{
  "n_layer": 12,
  "d_model": 128,
  "n_head": 4,
  "n_kv_head": 4,
  "head_dim": 32,
  "d_mlp": 512,
  "vocab_size": 539,
  "activation": "swiglu",
  "norm": "rmsnorm",
  "norm_place": "pre",
  "norm_eps": 1e-06,
  "positions": "rope",
  "rope_base": 10000.0,
  "rope_fraction": 1.0,
  "qk_norm": false,
  "attn_scale": 0.177,
  "bias": "none",
  "tie_embeddings": false,
  "parallel_block": false,
  "init": "normal",
  "init_std_qkv": 0.101,
  "init_std_o": 0.0,
  "init_std_up": 0.101,
  "init_std_down": 0.0,
  "optimizer": "soap_variant",
  "lr": 0.00851,
  "lr_mult_qkv": 0.4,
  "beta1": 0.95,
  "beta2": 0.98,
  "lr_head": 0.00594,
  "grad_clip": 1.0,
  "warmup_steps": 200,
  "schedule": "wsd",
  "decay_fraction": 1.0,
  "decay_shape": "linear",
  "final_lr_fraction": 0.05,
  "batch_tokens": 32768,
  "seq_len": 256,
  "doc_mask": false,
  "z_loss": 1e-05,
  "train_tokens": 139600000,
  "steps": 4261,
  "dataset": "wikipedia_en"
}
Each number is 128 + 24 x the weight over its row's rms, rounded and kept within 0 to 255. Layers, rows and columns count from 0. Numbers have three digits each. The size before them is the row's rms in percent of the matrix's.

# down: layer 4 MLP down (transposed), 512x128, rms 0.226, rows 161-167, columns 0-127
# gate: layer 4 MLP gate, 512x128, rms 0.265, rows 162-168, columns 0-127
# up: layer 4 MLP up, 512x128, rms 0.259, rows 162-168, columns 0-127
down161 102:152162131113154166109133106128159128131128127163126118129108135126100087156131107133168086113149107139100102136141146086162124085135113107156145165147081152134065146141094104128135164077131124096138113172148131169094088130096167159121106122181149108135109131145115153134166118142108144129137133144092108116151160111112140121129137125102135113153118147106120105094147159100088101093111
gate162 101:131121109117094121145154137090081119137119071131131117142109149138109104123094122178148172144090122105090130142111131107107123114124155100109149105104131145087105135128168096120114140119139129117093110153126117101112130114091143099125132142094121139158099110174128160147121139130108180111136113133044111161126109146127153103125082123116127130147174159096170147122087136101136130158159
up162 104:123115128100135120114158181121063138157115123127111136088173136124147120122132179174124132117120114152123116087121105107114076138185171096094160078106169147111125127123141111084112170135125118116125073161126128128143122116148126134128114133088128118140168136141114154151142109138138145105129118146147155157138129149158132085105102157108133124123108126119159137093119123160162130121187
down162 106:132135105125141146094074132138101159116119082133163131125164158142139150104115123160130155118145122119122129131124110073151161142137148081089113122168112137179108133078138088158153144101184125187138130147092171100116140148140163121117121174137141126126107099095160118128102150124139111125162155131094146140105115121141172122150151146158120127113126147155135123145141145109129077129163
gate163 102:121119117107132140103144174133109116094156092139121155145156151146152131109105129133115158100146155135140058115124111165087145157098100182143161145136104138126109119146108135088117143160149160164121136132102140145121150144111118090137166099179178097108083108121130149152145080151122142130146154103124095151128119148168111097114130154142152139126121118106172098118130110173134121146091
up163 099:089118132125146139104108094127119131121102173110149154145119129152125135125142112121145091115112146164142162135118101145103123103132085120087124097120153121165179102132081166119098134131136089080126083132159166081155109088119193172141128137131096170106126136153065143129108120101110125115113104141103113174126111109081131144164116138124123122142116129126107130121134145095135146138153
down163 098:161115134113170144129158113139109172115117112132146110139128133144127125061124146133094141106116115152159102107142127156121132112120142162137131125127128127152093117109135156130132113120136092120128142050136150146173079113127117122138114122158142149104124081117121093161155116143154121120127195135148115136118172167114180119118048153128133109118161135145110149147128139117190134160124
gate164 102:109128137119141155106142167134148147115146149148116128090176124138099117116166132111119094060115098148091150123094122144089142135131146149119188135084132159112123140108126134145107188108165151132141146105154151091162120103085108161091149108109165162145142147104120135143159099106156107088139093140121106175113111135121143143127134165126115163087123129114118133170110133139115119140113
up164 105:114116125103166120101110158119167135150124150121098128120165110136136124104143154075129087100115099134125147100124106118082125135184123167128165134103172125123116144119159124157091144113177137117170148098106125103141140102125133151080136095110153147152129146130127104103140097077120092088151102169137132164125112145097127148148120163145136106086100114109125147157078130129090117141124
down164 105:075148082146097165151120115114174123142119110094096103101130118108140159131129129102129125085092125093173114154113107072101136107129147132123134120116117095133150099132070127106104178120146137090157147118174133129129134120121133119154096154176114116113161155121129141144135129149098103131147129154118139143147138151079154134134138106129109145091163188074143138144125104131098136155129
gate165 085:095113101166162127108145106136120088119163136128099096140130172120088170133116102142142149097123130131142116118146093121132104130083160155165116106101115156147162129168078122147125113093133085142116122172164131145133179171130106145175122100135139131102117106159126128086115107140158098112123137109150137169079132132124124132101151111169168146110078139162133138123101135133136151123110
up165 084:117121091148100126103128133142184124158133122158118110118101122133134148141087092131135136092116149198145102108165118064104100143097157135121089139158126124088128138137106194170127104154140096160098111156129152138098153160137110128139124096139156115153143129128133076100143115143095136135166126132099124164114127123140150107133145097142156144098115152142124155159114136115125079128157
down165 088:130118157111117121120142130124129115111066105136167113133147072126126130157148099089125134113108094108136139143100155133089148153095092141106100123129114163138136149106120138163147128155125139144135118110163135119077158089152168111126122159159164173077105122182139170159129127142148101127097151106163149131139083120157129162169142123179126160117150126125141110156138126131130120097096
gate166 097:127088099121111126144125165162121132143132132090123104113130113119115114145156044132119101100126115142154132106189105129104149108106175141123092133146095114139144187135110113164186142119121145126150116111164140148136130153135118123127124140084123057121108100161143127115128086174140113136097130138119126110138129155151056119149115120152129139121114142145113134144142173134148112157134
up166 096:104144112165137117161113152138123121131150114101107119146158133130103111142138106147136177140107118162146126131187102117127165085104129142132072130145093104115155149110150115151137150132152142066152102136144116133121132102123134096117111153125096116090119082132136117147122103181127133157101127135149158130119126129171100103160124078143167099090087175148115156109153148178140095124116
down166 106:123160123117162102114121113164126113121137069090140182145157130116107161137135133132154141094061111100153154147106115164139123132089102123119119119142069064144138157112120153159108101140170095118145119118129128130124115131165164141158098119109109124124135125162148130127138107123183135145150130164092148099117097116116139142159137135112108130154146099132137124099186154141097098141138
gate167 106:103101129108142154162081128081138110153111157107161129171087110120118124145167159131109113151125089114120108080136129080137091125099117126144141117126137139176080143154132175127113155080138151140123128124130121139138146119108101115139098120135148121154143161122123081109074139104105133123129126082094129113116131112147102131095138176108114059140150154122117132163167143148128119118158
up167 118:098116150130125138152119113151141138153185107136137158102130154136103128147106108132137146125124134154141140132119075124136106105155135101153142119106152099136177171136095105114146137194109156183157109144109156158116115141117142138117124109089125069134138102079131166113110135163161112139108089156166094124118096136132124135121159162145152179130128110135124119084110138165152127091111
down167 105:167108143148103137151159133121127123104140132156162125133156160115117109097138124165100116112119093143171142113109112142104118120130165132122125131070161108067118176113146121140157135142131086118159136119108096116110166139121095172136088100168108169089139190126138185105139110142140151124107130100162137149174170165136157150133104132168139142135128100125117132142129118123112123108128
gate168 101:130172151126135167123082130125131152120172155116128124090173137119144097146119121089111126139136080117124130091127105149108171133123129111127136109134173135156132132168129200099136115151126091172131140166111080082093107127106127150132138097115099127117135088152139121100132112161120103127151152090130138089136154135140142121147122132149171129087138124116102129153156141106133197114131
up168 100:094117083130088096143154145164157090155106104129136108189084147133147144124143136157122082113135160137144089163141181079138110140156095128127112138118101138086116103131148100136109146109119156107102126105162123151133188118123136156102151135110101123141138169148104121140169110142175110110107119165127107173110111116125111129102147140107117135174122124110147120115131112116128094156152